{
  "d_model": 160,
  "qk_norm": false,
  "init": "normal",
  "init_std_qkv": 0.0353,
  "init_std_o": 0.0,
  "train_tokens": 125100000
}
Each number is 50 + 15 x the weight over its row's rms, rounded and kept within 0 to 99. Layers, rows and columns count from 0. The size before them is the row's rms in percent of the matrix's.

# layer 6 MLP up, 640x160, rms 0.275, rows 288-328, columns 40-79
109:49 51 57 64 53 28 36 37 30 41 34 46 54 40 66 49 57 58 55 60 36 15 29 59 69 40 55 22 81 39 55 44 43 63 51 78 61 76 24 55
107:57 64 94 52 42 74 39 47 38 60 46 51 18 42 32 48 40 33 45 36 58 65 63 10 75 40 38 64 51 80 45 52 54 40 48 43 35 48 61 61
103:48 68 48 61 36 42 32 52 37 37 44 47 50 28 57 81 26 82 59 61 40 58 44 20 50 83 52 39 49 33 27 69 66 73 09 58 50 64 43 63
097:41 56 37 74 52 34 50 20 30 51 33 59 51 56 57 75 54 92 44 55 55 66 59 16 45 64 50 37 57 48 62 28 51 35 42 59 83 38 46 55
099:46 60 17 42 48 79 46 54 48 56 26 69 55 50 43 42 60 48 48 46 53 52 63 30 67 49 51 30 51 36 47 37 86 91 41 64 51 66 64 50
096:57 37 59 61 47 29 46 60 51 55 32 42 55 48 25 44 36 39 45 76 26 54 60 59 73 51 45 34 44 40 68 47 42 53 82 39 41 76 22 55
119:78 75 50 66 83 49 33 67 40 74 53 33 49 52 41 37 37 79 61 54 48 66 59 56 50 61 43 34 35 50 28 45 29 51 28 58 69 29 57 44
099:63 51 53 69 77 76 50 43 65 21 43 52 46 49 43 65 36 79 36 33 30 78 46 30 49 50 54 58 50 60 56 43 48 41 49 53 31 37 20 53
105:39 64 03 76 44 48 48 48 57 52 38 38 17 56 36 46 56 58 51 84 44 45 83 46 60 57 32 49 56 51 77 60 49 56 44 26 40 31 49 34
090:55 73 56 66 43 58 29 53 47 37 56 46 82 41 33 46 53 42 48 48 58 41 44 43 56 54 60 51 31 39 47 59 36 49 63 46 76 57 27 46
094:57 46 60 47 44 42 40 46 36 28 73 54 51 26 56 43 39 63 61 56 33 53 80 52 26 44 56 36 46 38 20 50 62 67 64 62 35 63 66 85
100:64 50 61 43 65 50 53 44 60 82 64 73 54 69 55 36 61 40 44 42 47 57 49 38 64 56 60 61 50 49 56 18 53 37 31 43 43 75 17 52
104:42 55 50 35 24 64 30 57 36 46 27 56 36 60 51 45 85 72 58 78 53 66 69 70 55 43 68 53 27 44 64 80 42 61 34 41 68 56 60 33
099:55 69 40 71 60 42 25 54 40 46 34 71 43 62 25 60 53 38 56 54 50 63 70 30 44 60 68 42 68 51 54 67 36 61 90 29 53 63 45 30
105:71 69 57 56 40 57 26 71 37 81 75 60 54 45 46 41 59 69 64 25 58 72 37 69 50 47 24 37 39 32 23 63 37 69 50 44 34 27 50 50
098:53 49 67 49 26 52 37 84 38 42 28 72 68 85 54 43 60 39 21 58 66 79 72 33 54 45 45 29 73 46 40 44 34 43 48 54 55 53 60 51
101:48 45 76 47 60 31 58 62 41 28 49 28 41 74 56 80 33 45 38 45 42 53 57 31 21 51 59 48 44 45 66 46 70 66 35 54 35 47 54 32
102:56 37 43 90 54 51 65 62 36 64 65 62 73 46 69 37 53 71 67 17 46 32 61 46 48 49 57 48 30 55 34 47 21 42 44 31 48 51 57 56
088:34 52 78 68 73 58 57 65 56 45 19 58 39 35 47 43 93 78 53 31 57 71 55 42 42 45 44 59 26 56 41 50 51 51 37 52 34 56 62 46
117:39 99 36 59 72 52 66 52 39 66 40 79 60 66 54 30 64 34 24 39 30 36 43 38 52 54 37 40 46 78 44 34 44 56 59 71 49 23 43 55
097:30 43 65 47 35 43 48 30 39 56 28 61 16 56 28 17 48 58 27 44 49 50 57 34 65 71 61 52 53 58 31 57 45 53 74 36 48 69 66 42
120:60 45 72 82 34 17 45 78 33 50 84 48 64 55 55 28 67 63 73 48 66 69 25 74 51 44 39 42 45 40 61 60 62 34 66 44 39 66 40 46
094:62 51 51 51 52 41 60 39 27 74 18 65 32 49 50 39 43 68 27 65 44 28 84 34 55 25 12 55 71 30 46 39 70 47 33 36 52 54 52 46
111:70 46 20 57 41 51 51 29 69 49 37 50 30 55 47 63 43 34 60 62 59 63 24 44 47 48 48 43 53 74 57 53 84 94 33 45 45 60 22 59
094:46 33 55 60 50 56 40 56 50 67 72 66 61 51 47 78 49 12 48 31 35 74 66 69 49 33 55 35 24 61 57 72 69 42 47 24 22 67 61 82
096:30 24 34 46 58 72 63 39 43 51 41 66 76 40 30 46 51 34 46 54 38 64 58 20 30 61 50 75 30 21 26 33 72 81 52 46 39 43 38 48
102:40 59 48 55 50 56 50 71 54 56 43 45 65 55 42 51 52 54 40 67 70 47 73 11 42 39 40 19 79 11 26 40 41 50 70 72 32 60 50 59
101:70 74 61 45 53 48 58 51 62 49 64 53 39 55 32 62 67 43 21 47 49 51 50 68 55 51 50 48 31 40 53 43 52 56 55 33 59 52 43 37
090:43 53 42 36 50 39 49 64 41 58 59 48 41 29 41 54 69 21 37 25 63 67 57 35 61 42 50 59 73 39 46 59 43 45 47 75 53 68 71 33
084:66 67 59 54 27 51 33 36 71 32 21 72 71 83 28 48 36 51 42 44 41 51 67 49 33 54 46 25 37 57 24 52 31 64 39 48 67 61 52 38
094:69 50 46 57 39 81 62 42 73 44 60 27 51 47 43 42 46 73 55 47 42 55 58 52 68 56 56 35 28 63 46 47 50 40 37 23 43 57 69 59
101:73 75 63 73 57 32 26 26 27 60 56 40 58 51 69 90 68 43 50 67 60 61 43 49 64 46 33 48 63 69 44 62 39 65 55 31 45 38 31 53
098:20 90 38 44 25 65 58 14 49 37 39 33 74 54 62 49 35 70 52 34 67 63 77 48 44 41 47 41 45 10 58 44 60 60 29 38 50 69 41 18
098:62 70 47 47 66 55 34 58 43 48 50 45 40 45 18 36 42 34 49 40 36 32 49 48 46 39 32 31 36 50 36 21 33 47 25 32 60 69 17 46
111:38 78 57 76 68 42 55 48 53 37 33 33 41 68 51 63 46 65 49 37 52 73 45 26 54 55 13 31 53 41 29 49 62 50 53 56 42 29 21 42
098:38 41 55 52 40 61 48 19 31 50 33 60 67 33 80 31 56 58 37 27 58 46 70 47 36 27 66 23 53 54 56 50 44 67 26 38 60 58 39 54
104:63 39 60 40 57 39 41 55 43 37 42 65 73 27 49 37 49 67 33 51 59 47 52 69 47 55 58 45 68 51 35 53 66 38 38 68 28 70 57 43
103:65 58 64 55 70 74 52 32 42 48 56 47 49 80 56 31 47 37 54 64 39 54 42 32 60 28 72 37 43 54 42 48 22 57 49 47 39 62 99 66
093:73 39 65 50 48 52 31 54 58 35 45 41 45 56 35 56 68 60 25 40 60 89 57 35 47 49 69 39 50 33 40 46 58 51 24 39 31 49 26 79
088:18 56 53 63 16 54 42 47 33 49 29 90 56 51 49 56 48 59 45 46 42 67 29 42 77 63 48 45 48 50 38 37 62 42 50 49 35 50 54 38
096:60 40 43 89 42 66 52 33 51 44 44 63 49 08 59 36 76 47 57 58 43 64 62 39 58 64 65 58 32 45 28 44 26 47 65 64 55 61 54 44
# layer 6 MLP down (transposed), 640x160, rms 0.281, rows 288-327, columns 40-79
106:41 20 44 31 36 60 47 74 68 60 40 44 26 32 48 54 44 51 71 65 33 49 59 41 78 56 60 62 28 40 71 11 57 61 47 69 73 46 66 60
106:39 44 82 54 45 48 58 37 32 18 42 56 90 41 65 42 53 71 61 64 52 71 24 31 44 21 47 45 66 39 34 29 58 61 49 41 53 32 75 10
109:62 44 40 53 34 25 61 56 49 18 40 43 37 36 51 30 78 34 38 62 51 74 56 47 31 50 44 59 74 36 47 54 33 52 39 47 25 32 51 56
097:57 42 41 31 46 26 56 54 72 73 56 43 68 60 26 17 51 50 41 54 48 58 62 57 64 55 70 52 57 64 35 36 33 64 57 62 25 58 60 27
105:48 54 39 40 30 64 51 67 37 72 43 49 42 68 37 45 51 63 48 65 35 55 59 50 72 43 56 40 50 46 30 41 35 67 32 29 53 33 65 61
098:25 55 62 58 48 66 59 44 49 28 57 50 65 37 57 70 55 44 60 38 44 45 32 49 52 35 32 52 61 65 44 42 52 38 43 51 56 48 57 63
119:81 62 49 42 67 40 58 34 46 49 73 62 66 32 46 43 21 42 60 56 69 50 35 55 75 14 37 48 32 51 53 44 55 36 72 65 58 29 64 55
106:45 36 43 56 52 55 39 32 45 33 41 51 45 25 55 28 59 54 58 58 33 49 38 24 40 48 60 31 35 35 20 82 37 64 55 75 67 42 39 60
107:65 63 36 76 48 32 51 65 33 38 47 27 38 42 33 54 42 83 29 67 66 52 48 47 60 64 37 45 21 52 64 23 60 46 44 47 26 43 56 54
099:22 52 64 24 66 60 38 58 62 57 36 17 55 70 59 38 59 57 45 27 25 54 13 37 45 48 43 69 31 44 30 48 59 77 24 54 57 78 29 20
084:69 54 77 33 52 64 51 35 43 46 53 51 66 49 58 40 65 21 50 44 25 29 40 30 36 48 64 46 53 53 37 52 66 51 62 39 31 44 63 49
099:70 96 50 36 47 41 43 63 45 55 47 49 59 78 57 46 36 46 70 73 41 51 43 61 23 20 14 68 61 44 56 78 41 55 67 61 41 55 57 32
105:28 44 54 44 57 46 34 26 64 45 56 44 58 38 11 64 50 31 34 54 53 39 67 43 48 43 47 51 60 37 58 34 47 46 60 48 47 80 61 58
099:43 49 56 66 46 28 57 40 43 55 43 39 59 14 56 43 75 35 64 62 45 46 37 66 33 51 56 76 34 45 44 46 67 58 44 24 23 91 42 46
089:88 33 64 37 62 46 64 60 59 47 46 60 25 46 30 64 31 73 48 23 41 55 25 43 51 31 39 77 32 54 68 49 42 54 19 36 60 31 43 48
095:32 50 72 34 50 45 48 16 42 56 62 80 48 46 49 44 33 51 68 44 48 36 56 41 70 70 65 68 44 59 88 21 40 70 50 25 23 50 58 28
101:56 40 60 43 43 44 46 51 54 69 38 26 48 28 34 50 41 62 58 63 40 48 37 40 70 47 27 38 64 40 46 58 50 65 70 41 88 33 61 38
099:53 56 24 46 46 55 34 76 29 49 33 83 71 64 53 74 48 09 81 36 52 61 44 42 47 57 62 52 47 56 49 54 59 77 49 43 25 48 51 57
091:54 41 44 41 54 50 31 36 38 52 30 51 39 46 70 50 36 42 43 57 51 38 41 63 75 32 81 55 51 31 52 64 39 70 89 47 47 50 51 55
105:62 64 53 51 65 52 47 64 34 62 43 55 66 52 41 21 57 32 16 41 58 45 26 57 55 54 54 37 43 49 42 41 61 44 32 43 51 36 51 44
108:50 15 41 49 80 56 73 28 71 34 59 53 38 28 43 73 70 35 57 34 94 56 53 29 67 48 33 50 66 39 51 48 44 50 64 36 34 40 61 57
119:53 40 50 80 48 43 59 72 63 48 69 45 62 35 53 37 62 69 73 68 68 46 45 37 36 56 25 46 49 64 58 34 34 64 58 48 47 55 39 37
105:75 21 60 44 50 27 34 58 51 32 71 30 36 71 19 64 65 51 41 57 38 36 42 55 31 58 67 62 43 48 63 93 72 56 49 59 78 51 56 44
106:52 42 38 50 63 68 45 26 80 79 69 58 51 50 35 58 29 00 49 49 38 36 58 52 57 45 24 63 31 62 61 45 72 58 34 39 59 41 38 65
095:57 51 29 51 42 51 46 74 36 67 42 70 54 27 51 64 52 65 72 67 40 58 49 44 71 68 61 43 44 71 33 75 46 41 74 72 73 38 43 30
091:53 32 46 38 74 65 48 44 60 63 51 63 45 77 39 28 47 50 67 51 56 52 41 41 37 72 45 24 48 51 25 22 52 37 63 46 55 68 35 30
100:86 78 60 30 36 95 66 20 43 67 18 66 68 39 58 78 68 75 36 58 62 74 64 48 42 55 40 44 47 42 49 38 38 40 69 52 53 53 65 65
101:45 42 28 46 33 66 46 38 60 60 41 15 48 64 75 25 14 38 62 63 29 61 48 60 46 47 54 48 66 34 42 40 38 25 44 33 40 32 47 67
092:51 31 71 27 44 42 39 50 61 58 45 51 59 42 67 50 20 72 77 54 46 56 44 58 39 52 38 53 10 26 39 38 30 60 28 49 58 37 44 37
095:44 63 64 63 56 36 54 66 49 64 55 41 40 51 58 47 58 72 86 70 68 58 40 24 56 33 71 70 44 62 71 59 40 47 60 27 64 21 46 42
099:56 49 15 62 42 45 47 84 35 43 43 41 76 50 49 49 46 44 82 71 67 46 67 43 24 62 35 63 47 51 37 40 10 52 44 78 59 56 48 68
101:73 64 85 45 51 45 56 56 55 60 64 63 53 25 42 55 45 52 66 73 57 62 66 69 40 60 65 43 49 73 61 72 37 51 43 51 67 37 46 66
103:75 41 71 73 16 73 61 62 63 46 48 21 38 79 42 54 12 52 67 49 47 35 44 60 17 42 64 41 64 19 29 48 48 24 46 48 37 46 48 55
089:60 29 48 35 14 40 55 35 56 52 34 39 50 40 46 41 63 58 21 61 36 60 40 64 70 63 44 41 49 36 30 46 47 42 76 63 49 36 68 44
109:41 63 36 69 35 60 51 48 47 47 49 41 50 56 40 76 48 40 76 55 57 55 46 53 78 61 48 60 47 70 46 37 49 53 61 57 48 02 51 45
110:60 36 35 20 35 63 45 51 65 66 31 46 57 62 61 49 76 78 49 53 34 58 38 60 53 71 22 46 69 61 47 75 18 31 63 41 58 59 53 41
110:27 38 53 39 49 56 62 46 57 14 39 42 56 45 22 42 39 67 21 47 39 43 57 54 16 52 56 64 49 66 68 42 95 38 31 48 62 45 58 53
105:73 63 62 58 49 80 65 36 44 41 62 58 44 55 31 45 58 53 48 95 61 28 64 50 41 52 73 57 87 57 57 39 33 64 44 41 42 64 64 47
098:26 44 57 47 66 68 72 77 25 50 55 57 40 67 36 68 66 62 64 52 41 41 55 58 56 21 43 30 34 38 58 36 43 76 69 77 64 66 38 66
084:40 53 44 49 39 43 46 70 38 46 71 46 58 41 75 44 57 47 90 48 57 46 29 42 65 70 56 42 69 65 65 37 48 46 67 42 49 59 60 67